Part of a small language model's weights.
Size: 14 layers, 5 heads of 32, MLP 960 tanh GELU, vocabulary 735, 5.96M parameters.
Architecture: LayerNorm before each block, biases on query, key and value, tied embeddings.
Training: a variant of SOAP for these matrices, 220M tokens, 3350 steps.
Each number is 128 + 32 x the weight over its row's rms, rounded and kept within 0 to 255. Layers, rows and columns count from 0. Numbers have three digits each. The size before them is the row's rms in percent of the matrix's.

# down: layer 10 MLP down (transposed), 960x160, rms 0.194, rows 773-854, columns 80-159
# up: layer 10 MLP up, 960x160, rms 0.199, rows 774-854, columns 80-159
down773 091:067150099122112155071141184143141100150175138098093125066172179149063085163122159172131115120143045177143141123103163112136142138191136106146136111155152116147142120088054081112124131095082121103129157182102152175117128098139130180083092131
up774 101:123118141136131143093140162182119181131159131123109145107122151103111185129179084081112121096102134118128182099118157118094148129176159084131097109126151100133110101088147081094129094211083079146130096155147149175139084110204123125108135082
down774 105:096130125159161108140115125114117153121111172108204131163086169179111115094106138085131074147190143157072127091156168139145164166121108166151100090110107126169094107057159106110146098119114129203054091129199142149137102111113138117158109144
up775 102:160086131150148117032125122113115113112137144135185148181139140093139130090115159086133068104184151152101116099118050080109074127114161142100121177069127146123136101101133159134138124088129125163061145109100124123111176147124136195171101131
down775 106:121114148154138114127105172149150164138138155097163135126145131149104083161160146110145131089095137053129171133100198181153073183208139134105155110111113168158068129127132177116127181155107095104125139102138074110172101141136161128170123091
up776 104:092084171154124070132099118111171127125121172153134129120108143117130138184132114133096164088188169129120132083112141141146090146107089128132121139091098108117096090143099163107185162177116063202151115204137167172135105150100114073156068057
down776 107:085153085110091083136140109098131113119084156135125160188147142139077090095135120039116072073124144175127137081111096170163071109133115029074175091137099117162145137100114171179140169144105116109124123115111128141075208171068092159100124103
up777 096:141169087161113088159131144133060184153112179101227156117225132114120175153092114132157125112131187112114137106127139115100073085157144135111115152098138161170145147152116160064075168080153122140176151118142066131138131100082122160138105151
down777 100:101140174253120101113095123092142183078087162119121128067178140105129154132139133138173132120109159206084164163101060144185171148156182106149138175083087139159151144109074104139114147187125158084103134103151129103148136105158134136158164184
up778 097:185133148107159124136145139092086134071144128190106140135168110151134178044111134146099097084113182159105153054132129111110138138114152117089081078190124128143128055213161116132153176165129132145132098146126084078116097126111152095059119173
down778 094:158162105113155140113082119085114091159142109109141113133122104131077191155157119077156161087169067148096081162126145083201079147100146112174103112101107149118126121143181150156075073035066151079140114157180123139139147137148135191132153138
up779 096:146150114145179157150171140168132116121141092121105172163116155127109089102176134141138036133150109132150146103138186166061174165169117144124175174115160188170141114128132109116063138147076058153150138108137143095119135105126164136150132157
down779 097:121089138067128145107079121090166170122072150102115149130075106140096075106128117115187128124107160156106085118138072153146095116131061132153106080089083114158169088143118122150114104151152140167113159105167128124091101108149191127083127127
up780 102:173162094084113115112163075090135129163128124119158182115116088193209138155146111172144151095062139149139101109162079155141132093148171139105149148057136162102102127124139159109098123215132086176079131095124076126129126159156128122147133112
down780 097:181210161103146145130137145125150133143074148153141142108176096074130163136134110160099218098150134128112107124075117159190157109111174157100115139173124117159212188147097106110134087120172131173128160149162107183137082181079091121098117124
up781 098:163160124162186119137110072107173095149100178091155123128108115146139147126147168130159094086083170155090151128145136210131143141120115144119110153140143095187057151177133155126094113105071117157065138117176158157092153137161138076150069134
down781 091:125129136068142130110100082199136139106138121100113085192165132086206073124169104051143081142175172117129096137110074118140108194090159117095089200075075131108185157091104113084153114133137184111148153162106113106128139117138089167108105125
up782 099:185133171121128080128165125102077089124107141153103075138127105120134125162111116125115108124101181119126117115080141152068191125187204175169121146166133052150123155129133102046135052090070181185103161129114140179092084156181154166096113139
down782 095:134158150101072092104128158089134111041053116141126103171147166147080154138102127107131150151195144163130084131075124100200155123113131096149179082099144122137159060050138194116115118110140182145135180163091130129147115103126085202078081118
up783 101:070085154152049181158158110205110138071104107098141104130130199176154164087155136114185141095146139114097111079140097081083137105123125172116114113081102138153136127157114127154140128114120145105106134135077139113120065165148149059141110122
down783 098:096122085079105139154136129080099087102175122109119061171206147185104085165080091078119135133070104103098159098117123097117095092157136123135154173088164152094109104092087119135149186150163092139101116176131159127133111109186116158126154196
up784 100:118072142111161189093112120168085114169105075124143110176020153154183060119093128085136094161142118133105163150129133117065085076126133104097111138103118069106152124115109092114131098151063076116151134151104154169168112118149102099132141146
down784 094:129095168194107136081102137181177083130101127149166164124198116122163142093107130134038195076149146101129121114086115172164137153133173053124150173164138141150141078111137127139142170135121138138103094121107159111087073150100114120172075172
up785 107:098138143139210168127155148133149146109117152147148101140160135116088135137138168115151153128106151134102121122104159114160065140106113060144143113180091176085062140121127162093104111129144096098156078153125190079098120107103095085117102139
down785 105:135174125132147126156071092190114112173145139107097091111103154163091127071101170096151072105138018122175150067131099145178165104088131136092056106097178139146149110162147149134130134125160124149114092143211132107117163123126119148145130107
up786 110:185166150100203101096095133102191136129135137140110152051118151144110167146199186108138099109106142141114142125083151118123125075061152081127120104124107154154111138144123135075130160097074140125111138145130138076144132118028143069115142147
down786 110:109128131170179153091129180088091171128096137088092121103110205132111126113152111159096100119124102164191116087037105141144131107070100098138119139080089139173066168144132176109157164097090181116106171158137100082103108169132115147162132090
up787 102:119121162119115118116125101174096116125156086137161105130090091162150182175162195121168141145067132161064170149096176131128144154103147137090108199119154130133089134152115113109180137051125142100137189172156087120120131172109095150179083158
down787 106:095162161042142142081127157167114140152119127131110136066134097145131162148123143097069126173122129172115059127123120091132108166123089120151116090139135095113100133090141133124125127189126165093130123139150097101085121109115154129107204113
up788 093:114104119074180106091098163100143215166148179149164108185061151115137127110117083148118127165125161153155098121114149097054124098175103108158124205161077112125134088139136136125114174149065144166086093110139104157100138168089154125130152106
down788 096:080139150063085116135115168145147128112155098098109134154149092095162089112145090117119170126144125136042144109109194100194132086126148139133097133060149124136212136198170130185087073104184171111145124125160098093108149115148122105156098143
up789 102:102171142170125116162150174095135207068109157054169109166106060108109108148126132111159149045119120162103098100181066124154155116131201122088138149118196080097130120152096169117135126110096106124090144119088127149118119141089112110133117161
down789 098:127138124199145131123171196109124152129084111104072116117124106139102118140128109159153146090144124113176124155086115145183081101208172152158164142163078163123118120122195222097146132146151160127195153096133107115164131135087157162137093110
up790 099:110160142113115132127101040091139171112188136107113162091096130126123119123107177125176059089168169164116138101100155167101170163136157168119139116162125096106149124078134140105097151174138142152090148080155076190097163113105123128130139123
down790 092:097107163119051070148121120121123123119165162151104194151093123136071149130102156081174145084109120146166125148131084140175139109086142071174226155162085150193139144114160086087151113145067171081104101110115174112151117159078155126138094138
up791 103:117197163179114138136168115121141173160072114121120139096127178132150081123069072099142092110170131168114139094147079143135075132106096220095091186150112129126106120141115109153154167147143124126180140177143073067123110153143155188181144148
down791 106:128122131161130125043203147151156156106153149129137172149166136072154169119157161127115082099135044160118146092104123140146126109125109103149142162131165192131131141154068124131118098133102139144134107100079114071164153159026089162151095133
up792 103:119150102120115171162163116148122123134165147116152098191164173145081144140090117172134151124097129137114148166110103134133093107126061160186101192126086132045189135133120079109153145183148118110173125133114177080165037128150070168122105122
down792 105:142103183121169051134156166166117099156172140159101189112135157117138171128100066149089119122166143149197145083091188116101142110093072179141114108146092097095159208127155152138117129129081154069112096162153129130126153130145139061158141144
up793 101:086127115178129112143137094089120172133129115156167148114156098095116120110124155148137155113151113134161197080150176108150131120071149097134132110144139144122153159141142140138157156195114179149152136163138173062089118118172177103158151185
down793 106:074108039129119126136168109186129181176118180099123073091131162161117088136091147085079151092098148163135121132137123126093122080162170141094127034107131089126057098122143128147119125094206141118083096125095134134148130118166149154128136105
up794 098:110117181149102141080121145106130100114156104133146153151090115134113140176064182160132126050169142124157157148204141101103167089142084157075115180127138117124138095111167060105096088187193136122102083091117159128185114122048169167133089153
down794 097:111118103154159115102119079088139124108125146159157104174147087125146135143075116106090102182133100098093115172138144113129060070161153085160103116143098145111112193120126117071197167153198174153201106112146088146120073112107192125072180144
up795 097:154097119138147077096184176135089185131120176158163125076080109137092143188175097172155080097127127139091131094127095106066116164096148066121102110117108174156104170152105168192129138156124092096151061134112116124071104114141187080174088109
down795 097:151100105152180104153126133190167183090092110163195115091124174092109188079094165151158159080133114185121147127174061140147142148122127140086156144105169169116124111109122133142083136156142136155142128137070186159153153093134171143143148113
up796 096:163134069114130123118101106224146106147188098142113093128129164142107149114154107126072179141131147112105051109094103100121105138034169145116041148134086175180111139122066103139170177176113054139102123125124157104096094162112114139155141120
down796 094:107104108181112120162086126098102136105163131104143102142144142106087100127108154105134184164213179150139128181123101157187146183116134150185172132150102151097111122089106136155079079112124154189055139163124141123091116184184141179097116116
up797 098:147203130101113125114124193164109142151155077084145113159129151133124165154128140167128156096141122152173100093148109091111118079125169173173099083168077110116124145097128190155118097116111159206128088141127192161160100144120144158102107157
down797 098:144152139149164122106123176091113072127094106124103062103142093130091101150167156168195095140083114102142123163115169106121098105126123147195095149094155124159132076127154095138100185112173098084104094121159172128148160142152106166133217117
up798 106:173076100083073105117173084076175158137151114165090154171158088116102107122206143169136136110133175091118189101111120160089123106112047079158177163161171144130174133135190046103091132095097115142133126193118076157172131148152117117177172154
down798 104:160154121098122152133136129164169123081132126100157145255094130178125114139110144140155150072096101178104101132119091139076154156137143142167108136162158143120088132121115109196081112137155152164130157136158102113105128133140148170143163139
up799 102:153144141071179143174154147049141083133081153144152060117022092144149187063133104137153163139116158123149152103134134199110169114152155117125131144113106131125104135176123139139115219131130129130129108088117096106100190117151152128104122137
down799 107:123196121181137146163140126121150132069127150083189071096119106119093137147118061109139190112176094192096122084129105103152141120144082135108135159103172095164156168213156105047062107123116110165108139126189091100180146126152111149125146136
up800 103:126128134092144125096098159144165156096091125112097076133120097061202133145135169135115140142125170121097095081142092124139129161067089142167110131105080094170123158090113097096152174187063108187092091175189085118090128142120131121167165150
down800 106:104211107144171137144107133135140193125063093084088137143120131081208124196177152072117149144179116122134110172105085102135122169113098154139116112158097115174118157116085133121096138151136139114147125114151099119074130156130155109142145168
up801 099:100172130090100080106147136094102124096150110114164089131119168116127110118112135072172076141134173102099192096104109121136124135123203108199116127199154183159082141132042139144120145143119129123113134111185110129121128127122166089074084137
down801 102:117136092144155172142197167082148128139152131058116131202093122147121157098146158172124108093122170070111146117109147165145094128181133111057101095095154181080160066079099140136086060118158152106138091149147098149131056169061083085163095092
up802 102:146170148161154129181139158126179141166117138060074210085061159094113095125089140110158118093152087161090100119063189133093077131177100160150089149086122168113208111132123078072125108152151143178077110144141097097163085177139162137127149043
down802 101:078127075068157175117122193065162154061123132172124088115098137058183094152138178093129126057074153143184149175132099146074138140156104090183162068158179109154182137105129121094100152168127121138158138131151129113127108084187111078138127188
up803 110:125175091126138118194165167106160144101179129120127121153122140104164142114140185156120131155119104095116060075167087123155126133159180126136186144156086108138118116143128091160083135154114087172141076089121092158105038114111100102164120117
down803 116:098146122133115189148178171138160160142161134106141163145120169119091108187093136026156132154143148120113131177085152112135127138153186120160096153105130120114063133100159082118125132075135126094098196097147119202110089172070072161098088183
up804 100:083161115150057077134105124098132098108139122086150144163145104189101066068123122082153155128182085117076122128164077137141132107119092147100125141160198124097185120119206054171141109181097132133111123140065090125125135142068174107059103055
down804 099:142168153115165107173146085118117140189191192136165114145071107132112087106153109143134172147132132167130176102165086117113095119127089112197096125205145101126151139117137144155086140078125158141132141141058142100167157154112171107123135154
up805 100:072125137073079133138163106092117117171131110077076115093115156191131153069157172168137117117106168097125114109122157093099110091135188153173167062158193151135140135173112082124086146112126171123139177114108142160074134157108112124106073079
down805 103:107115168123117109128123136144154154190177113088091130125161180119183114126120181109091112159150110112166126079132106129153146150077037128123093159087109149112143145064123128097056093131150138139103066123108135177154152138190083124150104166
up806 103:143099127121164119143166114103074205099123100120188151123103140149197169068134077117154128174163155175082137129127133126070145082203179132147124081106128094102122139118150120141096075087127101143155128146123115134131176107134190188138107139
down806 100:102194136131076160169094150135113113114161143136138149137142145096114149121127139117163123157128153115180103153168109119176138159182155111160099166142126176217097153116089158163089180147116097144122141134135104117154091141109098117113144128
up807 096:104084119107176089104158160109096152109155100123199115069119143124114128078149150132158091080101188058118083201121134157080127143142080136104102121181135078106145135124149205142136123096078097111096119130069145152146129115137120128159189067
down807 094:148145095106081135097120146168107080146133107169048099158157080144148118120090108119083107162133086163179140174148129151163104071102131091173132155103128192096119118137153150133143107138168185129099126096127153135076144068153121139137100121
up808 102:167159041120095132097160160072176099084163126106092096118157154145112113114156128122190120114146158181115146135122171134124081191133071104125141186130160133169188099129178133094165141105130176141092104120161132198146186157121146126135191133
down808 110:134092146184077174102123085140121076148055134098072150126196120144137139146115117097168091136098104106179142076161152150135132089179092138140047166131191121165137102132181223121146129175139171083159095112115100124111137069157191122110184143
up809 092:112094163170158151127089141098115106102121187136110131064148148091184117071134149109080172137067090161108130142136165139101171128171124128135175146124141130121180128095141128172104084100077161161127090121145092154185173106122119113156144115
down809 097:177152082098175079138115095095104141063115093085115107130071149118116134094126140113164165171084129117101077164134163122146062115118093122143074122126158110101098216115098145128108153171128123096157072085137147109115131158130134169070142100
up810 098:140202065089113103129129106116124129137160085160195140097109119172139116154136146093114141156094193135124124065134058091098129080077170213072094151089107127172143150108035106162194122140119118120126109103117125131117126169186122145126104085
down810 081:191143159141154096100100120152177097094147185129130093127135074106147118128134050082114076147200230116143145132126101143157147163132149174178085093069081126152187089100149124082116060084118152102129083140100129147127130146220161122079151114
up811 102:151146113183084122111138081163152139072132170100154172052074117171148117121144188118093178133125145107084105129098162175145150140097155152099136114144069125196089125195124088115129099162087150110106160185065130088094108078133124080148126113
down811 107:091159087141131129098094224125102135184115088147129167061168140169158149096149132123146083109113108157135060136116126146160122164115101090115144157111145100154121207156120158126091181181124181125134159158106163110152138130109112168149139078
up812 106:134091133131111142159128167097151115128190083140122114144142144213144094154152067113123177077144128160061126114153124160118021153173144136174128154157121146145158107144094087150126145063087098091146120131130105093146167129151106102106108105
down812 105:089144110099127123117136163120139136157167099085170121089172066144158132106148174100106197168117159118140093120109180119084146144079150130117082163082032176174069157124070142180094119132165158112179107093153191082147101146118184098126122166
up813 101:157185139143108100103140148123145145120111114125099198090119094157167154164166133106136138119122160088090115188167130141110193084078140148125075154180143136171058140098142120084142065069129139143111085110142163110185099137139167105154130117
down813 101:081179163160120168144135163226099145132123141098165134125077192099108140074149146150144139127124096068195145165106121156168149105127165110089171104078144160115057144133105130103171082062219051118102155116197154099152090109106086142139110140
up814 099:090111112139099116108100139135208106139105111100169094091064180141108138163117161086088162205168123115075113093121083114116132171121122178117150138202137080103141106143125117092168132088097152127149141081113199107133131149114081111190117159
down814 105:157158078120111117138150098155115122098134130107122147159043125079100125158094103132133201099118138146163104168109130145058161111152141141105115132086121097129182078124146125183145137154157158123116165132164106187158075126172185143191101134
up815 105:139142142190118157139116174120092130128102088122127151132123141116137093133154194038146142158130119086151127123091216144077134100095191162156071115125107114085103116092121130091132135065113108124149118187106108191177141121127161168115120098
down815 101:121070150112072123148092162149096161092085156069139124116098139114137195198179125125087073115052091204124151075088119083135180149181162162130130110086107089162087119113106124150028076168133118125109133145137167127154152104175078104127166142
up816 102:176139175071114100135148123164143066157032126172078124145111101129110126189140156094156094161123110138154145140137145105106131130147097132171111116118119109130133124145098131042127166095074133079112122157141161122081153108098120127137107140
down816 107:098136124118149154175159114157111192124146112103160125152069106183168092147142098100131071088179150109213137110081128121146138121105082127110111111141158142158141147133125079127108114158128148161102103099114105085119170139083122088208109136
up817 105:118146124130118207144155074150129112127195124148142086159126105172184106108156117136037097114080112109165119168101099119157112092123072130093130117092130098154129115139086123136132102125111131147146124122095130159106143167162117118143093096
down817 119:195069151132111118214148131085149086099133186135191139152089142112122112076136185133089118166167047144118124211130138117064120155143121057177124078141091138104116112114101088110134138085120192109121139140122121118156113143123086108103122132
up818 099:106086087079143119150068122130104124145076080200102171106111112166121060146141175155132154118102112209111125092156155173160105129153128132109132164129096146121104139130140172137097135154091096062132107177112132089164149151084132144174116072
down818 105:163176139137101125177159130168163159110084078147087092142163127136139154086125164125126159117155093128143140100121109107113144099095083128153107134147128178135105142135154124166093150124120206105109080142160180138138117137076084135065073157
up819 108:090161133193130101153176080135160099083100102140141103150086175072166191039168173112136134087136122112080112095071136107124070054076079169108170109140142127096169101106152045096113180185117099118142131133115145127146082139160155083121142139
down819 109:142179194138152114143138176150143159132142087109078140098136142148093073177101094149109158142148099142106070128116123141095119127134191122095173164159077128110073157112148131095127129142142159131083100127120106126143171118059174121110133115
up820 101:137165089181156109155163138123052164147155122123132120176138134174138139070084129170154123080165096092201090140117085111102091100163181161076143162081158090146144185140081181092110121155130100068104131123185169061133155161135144175095116160
down820 095:094169127158097129086111133116185081157145149093085143083151078077101100166138102121148118100119136112143130187144172197123121129079190162131115141125136193170168154118107133120127147086130045167172100161131154083117167167163077152108105107
up821 097:062120127133125117164160142184164145130134106063094124127104128110134159073105141148112137115128189129117098096121055073141138158164097162117074122160097073171105181180139130109143153139116150110108124089114165098095054179081091131121144138
down821 106:198174124147122147130111126101141151146119166201149149147154156182086169132122126177089081171148162124087171191141131060133067138149197153187180205158082130151098120115148032085127103118143174118125085120106135110125120188176117192137129123
up822 097:136105112086156127152130168138154102165098128172188105157116098120123133149133136149087116112120164125117158170161160141108185098175148147096141160098133142174155135126103148116110090103078164145133067161140101076135106096109158178155160134
down822 090:164152163145181185110070145143126142132108151148115166117162108084150155167132141132101139082122140131116085179182138175140091108160149183091161133125129161127114098120142148117126120142172129140140130205158159091110136112093129106115087123
up823 090:070152110100166132159118136150155134182153152112101096100111209093105148128119162128069137064156139152101115161138112165100081113137121120127089171141082167132118080139108120123068197118179100182113107108107152076087132136116120104176155128
down823 095:142170164139147135132172088125137113112073095110125181121131083129123171164095123073150142103149067141115126139075156106151196155088131107161181131123191087150072100153175153087118134113133116128128089103133122159112056107059140104163130126
up824 103:163113136163152150094147071135129136115095121102116147109119150173143149193087126118134087102115094158148096116102150143131104080104167151080087114151132151073206159147104136113073121127070178137145119149101162152138140077100084069105153118
down824 103:161125124177138095163102158153134077135119079112124195147140116157114160090168088095130157152137144050129130074170112097097088149116137127132171130158105119135102138108112121146104098117141120200129181125166098111076071100140115122116150076
up825 093:169135149145124131121130141127166097094094122058100119103162177136141107082140151149131102108077097145067115103177085085149165130106164079111076085094055145121107121085181107142088116087111115109143127174101091078162122085122041069132156139
down825 086:157143129095072168107132131152148147070072106133140115144127159085104127071183099138196089170076169113110085167175159130144130119108160162155085138140157134167165107118122097073139120180112175170072137151127176171121075119134186152109178131
up826 096:158129101116130082125069175087091130157097165086156142152104130149128196105102119115146125128121133108123169102193118115156152095147107143181104142163110089068112078151079094120116073152124159166090112104116151172145138174138138141103146157
down826 097:127139087133132135023112135132177158111127077098108095165067126123131075188088061147119142061128057120135104136045120091136101120168114184072133179132161111106164097131133129113126144108151100135172152156136140099094111163155152170108123117
up827 100:089119110149078155178172120104069138208179089117195144119078130105097174146141136089140104133125170114110148139158081163153146174167146123074107151137149118143108118075153116126179097156113138083082109170159158127120157125134109087153143175
down827 101:096093143139136147110139118100142106097183135110164105139154137183189128145120136157083115109147139161093107125167180153110106105115125078112143152147154105141128094120115169209102183145146114130126139076147048134126085122176079140124128145
up828 093:111151182093145225136104093095111135060105124125149084137105133100105174143132140144166142148090095131182162078077094133171152108118127190090110084122179145178120177107123133106138194109078147156100112093141140126106148116138106094120148131
down828 101:164141153119111108106100184105086146104142077094072114130125096141175157146132098111127144124148168128098121132148136156138148145086185036149124154084092109112075193113066134200098115114110090125129114122110109134106107107154094202103181123
up829 103:126165154144137104114085190130181188193170076088134072118150097099135151157175142131162174153077076137109074124127129117090217123071125180134078149121129127099154105118113122187106168131153162130115043200080134148142109150125134134149122152
down829 099:159187147169126197134117155149113172107105157130139175109081120140199171110096137076129095190169171093113141198120142142141139118135119151124086188120108127106128063084111170133102158076134170097099137130108159086092139215169081211159127108
up830 107:142140121096200145090150099099096149066104108144150081137128106152113160132129138159126149096082140115155108120072160153116145097169186093104142162091084110128159137133081136110090158144112063090152130111156167052090081188153127209132197080
down830 114:144161126100132112110148165112099105092093130153153069134100118099112178143169108193088125156117164116081117074030136120165171136108156151134114088107127119159144136104117087180129073140152087089116126125140154205164153122156153128215117178
up831 098:120199113101146130120157093133092144146161141123100091119100166073071115042148193170113158153135186176104112123111093048085145111134139120103150153119122104141109084140121158106110148183119150096163109162117097132173120186125159150129170175
down831 099:109087164071137202110133141156124163134111125182126106141180125126118101165097119144175149166125151118086111133114158160163172098081091179160077156050172127115137095123101163146143127097176091196146124115142133141136096114114111108140139118
up832 096:160108143163129062113151159125127149168148118131117113110156155138125099153134145100164173137059105200106142145141153092102092091115110130142132126195132071127133109085153148156153115093132146167122098090086157087133136145102156153131095151
down832 089:124127123138136206112148183144082153090149126093142163115175113111148100082150136169112138134152241111177093092075149110089091118118096120104090128163160093107083139123117158110122142121133161129107106150121083155122122166113159110111099137
up833 104:117121068084063083151144133202125134125146146095120093099101162088101110168099106144093110070130160112146151096146114131175116168142155160171077093158146090143126121122123130162076128123099107125138100139148103153172133145170102216146115085
down833 105:091119113158110080140162111140102161105150149124150109154165115135180130083157103049171190171137084091034070098134139151097127158136074105077082133162108081089142183120141142103182128123099156086140134143079176136121084113120135123145151104
up834 090:119074147167121122114159205158081108133097131137169162063066126154161135109146135142137159104070180109126119166130079087107122176072173113138110079158117143119157122141086159150149151146151116103162133136204090162077153117089149148170129125
down834 097:121182050178142132109087123170161102136132166077122107176099080155136160115068079080134161143181113119130130116112204116144106152150172120110154199100133185156154073124082137137090160062065135141175144187086185123141127134147153117134151095
up835 105:206121135074105158101179113179109108086071149153076113150144126107098148178102141154185177067169067139081127147172114081151132164144146126160166140086158114124102144141104145080148087110139138122189106114130118183144049183033150118105137126
down835 110:171137103133112082134117128145093121094100153159197142065121091144170135109067178136104149180123103133174132119099114138130075122124160140154128149160160088152097110135170130140085164133131142155070120104073190114170057134156117141155137086
up836 098:140162091138141110120126118120137115072144121147102037106132147162130135122104139149176130134203154151180057107095140139097148096140150076164124192061066129155132128136091158049100119099110141151153139130075100173150184157166075134135127134
down836 105:154082124118087149111114143143163086122095088151129149122116077113103083114151148192168149124160143129137139161145100120167160096163183183079080060096178172103093161136201159100149084172156098092146123227136091136097097143152144093095034147
up837 106:065112088076142119197122182119111081124127074117117126123140140108114140134140159126130146134163147113093115153115101131097115130160186131103106164082150136175144097221121156068123171135070117158090131090167124107196100139185094144136128093
down837 108:218084186137114137140134134116097179122122134102165110157129098132058167147146135083137151125187153097108115176147110143123086110141133104089160161125124077189117059145148143071156138160124181108120157148111176128146138065151172161101124112
up838 098:127123061116125082127115163158126177062137144216084118090116123141095124160155142139162052098112165163146064114143162110124127105058119086105130176109202159168152139148106085110100136112122162124085160129162082108112134165114129128191130125
down838 105:101132130120119110170104158143103106130138151145102087168136103086100131178178099110175158126144075220112142126165070138074103113110151169149156189098137116100130136138056174160095205132162136114137159132153121101088097139154094140121094125
up839 096:126147095120100158150089139121138122067101089083135101132133054080209110117199102132119095098124168142119189133089131209115146102157072129087160112145129153171099045123181132163176137165135161109145089143124178109124149098134115118147115138
down839 084:109138097112140168121113085111125173169137109113157142131188123148082078130159116129106167153157197166140135034175124104129127094149116064142185145107158101104127155105169080167111139115110082175136144081101180110175128179127058104095162184
up840 097:133198119144143169128158122158104134085155137080125113141103104073155133103117166048107133109127137132106186160131136138106175134103145152125106108144111086100114136141141153138088137073139126132119151134194149130138144101168100138107113082
down840 106:082031120095144138128162152130084115134120180116073151151088084102157129157122110054134101120113118134145098136099143201147120129147129116129099151070082207135154130070175149124134093091093111108158142123070119148139115144143228106129123143
up841 104:089169153086176163151137119120132169079115073140138149077118064122169175117193157106148139116136137136082145180119124110109113050105128190100106169136153101162132085174117098093139130141098166157178097092093080122079141069112163154142143185
down841 108:128087152156116128083161115158109102123092140157180177132128140114096101137139078158131120154098102150155108132098062141200130073181091161032146153132116145203140121135110153159073156126165105137154157145183131177153094105165143143141147141
up842 099:110106128096053118113132203117113139176132061103120105073146153145127137163089140114132141151165163145099113136105181094128148137142114095109123140131104116165159132166171119131133136155143140168153104153117087126203140140119124144193145143
down842 099:110068155101110121147087127124070111150141180111134074144171212140113134182094180159108133170162063115166162099110123148163158162167078136169098181065147137131083091089103159139088101132170116165104117085136155103115139084123150182150130081
up843 098:150047107150064139153128128132208145125127186095108161210106111104116094113119132097200159087057114152149118100145159090076089200152126122095165128165142164152168142168102051077126151142174129109167150129160149131141115078148096158095119110
down843 104:126151150180137148116124165125157118102134104134117161159084116131147119139158144140142094141147090144146164191148153138147072116143152117085183096176115121154176088131120107142100143176066117082160111115123197078153143077159169149161161096
up844 104:155127165124122112133114155145100092074162101139079126068130110129126118081150118141172125077123126137137135159180118125080064165122126111136113126132180098077129132137079168135142140134084107121079151102075158125056124115116102092179102092
down844 098:107147097102085139050163121123110093121102099150154154148133137115134140047083102116018128152111131090093146105120078101149178137143174071073164136149084100180121136104140140106126137171208106144168112108135122126132087141090155198117156049
up845 108:165118149135186129153166109118078070072145162089074157132128112171105144094143098182071101099136079046124101123132155122072166068078137164099123110152126127100119147106072097150145179153147113115092125161123165115132110184127136118098133129
down845 109:126111120135114123091161152103087094151088103159076108146114118085169126152134174080115150134141115099093088098148122106159149121075140105170121109149136083074069164141064088095198190199141117133131147101166104073154155125111105089126189111
up846 106:111096127108168135114144128096127105151133160137164181143122193159107148108061147143197108079130120111108097075145184109141102177172168131159157156104092153109040102104124104091201085177108122101142130192196044143154170109072106145150088136
down846 111:097063110154134062125130128175150156139105148173074131171112077096090116162163126101148068134010144094074142178158138088110084135175099090061156130114129166177148105127170089108116105079143140140113109143152198165161132107131146133086122164
up847 097:122148178157078195115148140167142159124187103151128108183164153104154155110133157149138092111195141128149154144087101172145153143034113164112118144098160183026061124163103124158133183162045157112150084131173124144157127107143127142171142130
down847 095:087162102118107124168171153117138145116105176137100011160126073123204116142172109149123105178099196131063141149067134135131174154142117096090130164099127125092061120170085144182137129151114132105132096118164125062138117221140131148165100124
up848 095:112111109078161147114072085144165093083147146124083072161063118157162121123140139124136099107145174153091145094053101148105126063198153089138141091164098156155113142133113071145127083103152102140087167118110112077112144113135103116124129168
down848 086:144123172156110124099143105144142121110106119105184155158148101085101166116150089121161142142117076089113063097183118104185094119048086152066098174072141085111170107163203162140109126101092195162095087128122138108137105154147143112152120184
up849 098:102139125137145183113121153178128145187124226096118165121085128186133124088143128124091019145149115102104112100087145120095140134149138118175087178149145128157100117111158151114099111162102125127090169169146135094114133106150137100097154148
down849 099:107101110149132123118110147121090119056143055126195140186180105124120093145106095128157185107126164115206153128166121109188122141149110097094132113108155118182172164111089133126159149090141181138149100199101105107107150135123137181176107112
up850 085:141150158127149134083113187174164201076110102163103159081137109143115126173094217129155060106150118118158105144128128142081141161136121147153127127100162111162154121118041159088104106124120125096154170068126148146137114124132153103147088106
down850 082:151089169147097125113203104177105104104143094149127134139099123175133163105150062111077166136075160122131083147123099117092128166189148123157144086071103055137158117099097102117157143144207148113067164086180130136127108136137093180101132136
up851 102:134114128121072166149175129157113129097130146121137128184124066141154190154204117196150098124109143141140117152154148171140170132084115070136105110172090093166051136149106120075108133166144088116115132100131164154107115129098155078120150090
down851 105:113160129152079117158173153119148139111143196114158157084123135167093122166136110147153108160170174120072079176067132173173148139117130075132170061136129177165122147114114066123143177094097175176125160144113129069136151081188133094112114153
up852 104:089127124134129113160159181068095108105144160114115108156131149097108150103152171160095134111123134176113086047162134145131111151173153104130132148142173136133102117060162070103160093116094103183140137174137079145098133110143165171157162160
down852 112:107171103110099113161116167141150148085140069103121149141123141159152177096110151145197096106134094130082137106080122126124177140176174110089172076140138164136202172151112178118118107112160107135110137194084122180118087140139133145161110116
up853 096:162119116131132118114154069141135135131123116147083127085087154182143123137162120142152146120139138093198105105152130137173131110150120179153049100089117082114092119118155154147177151143081143118123115108105095066168134149137154157167169128
down853 105:096078141093175103159169093099162107186125146129126164063145125167092164106094159119088166145132175145162175140156187133172082113142126124134150118160057139109121149131203146154107130105116118181104103117132215177153157119109131148123147142
up854 101:131169155120138107127139133097158161204147131177049145043139112123123116100129080129135145125145116100160129082148154109095171117125190142126086160089117081132125064075081149094097122189093130175174090100135204156149117146133129155159161118
down854 101:132090074162138148176146151134166108167091132149120138173183135132095177105124119128107111131122087129141094107116081129182113094083075149093118101136107098117111120093164143147118136123156098107087167122123116169116097190085123179130117167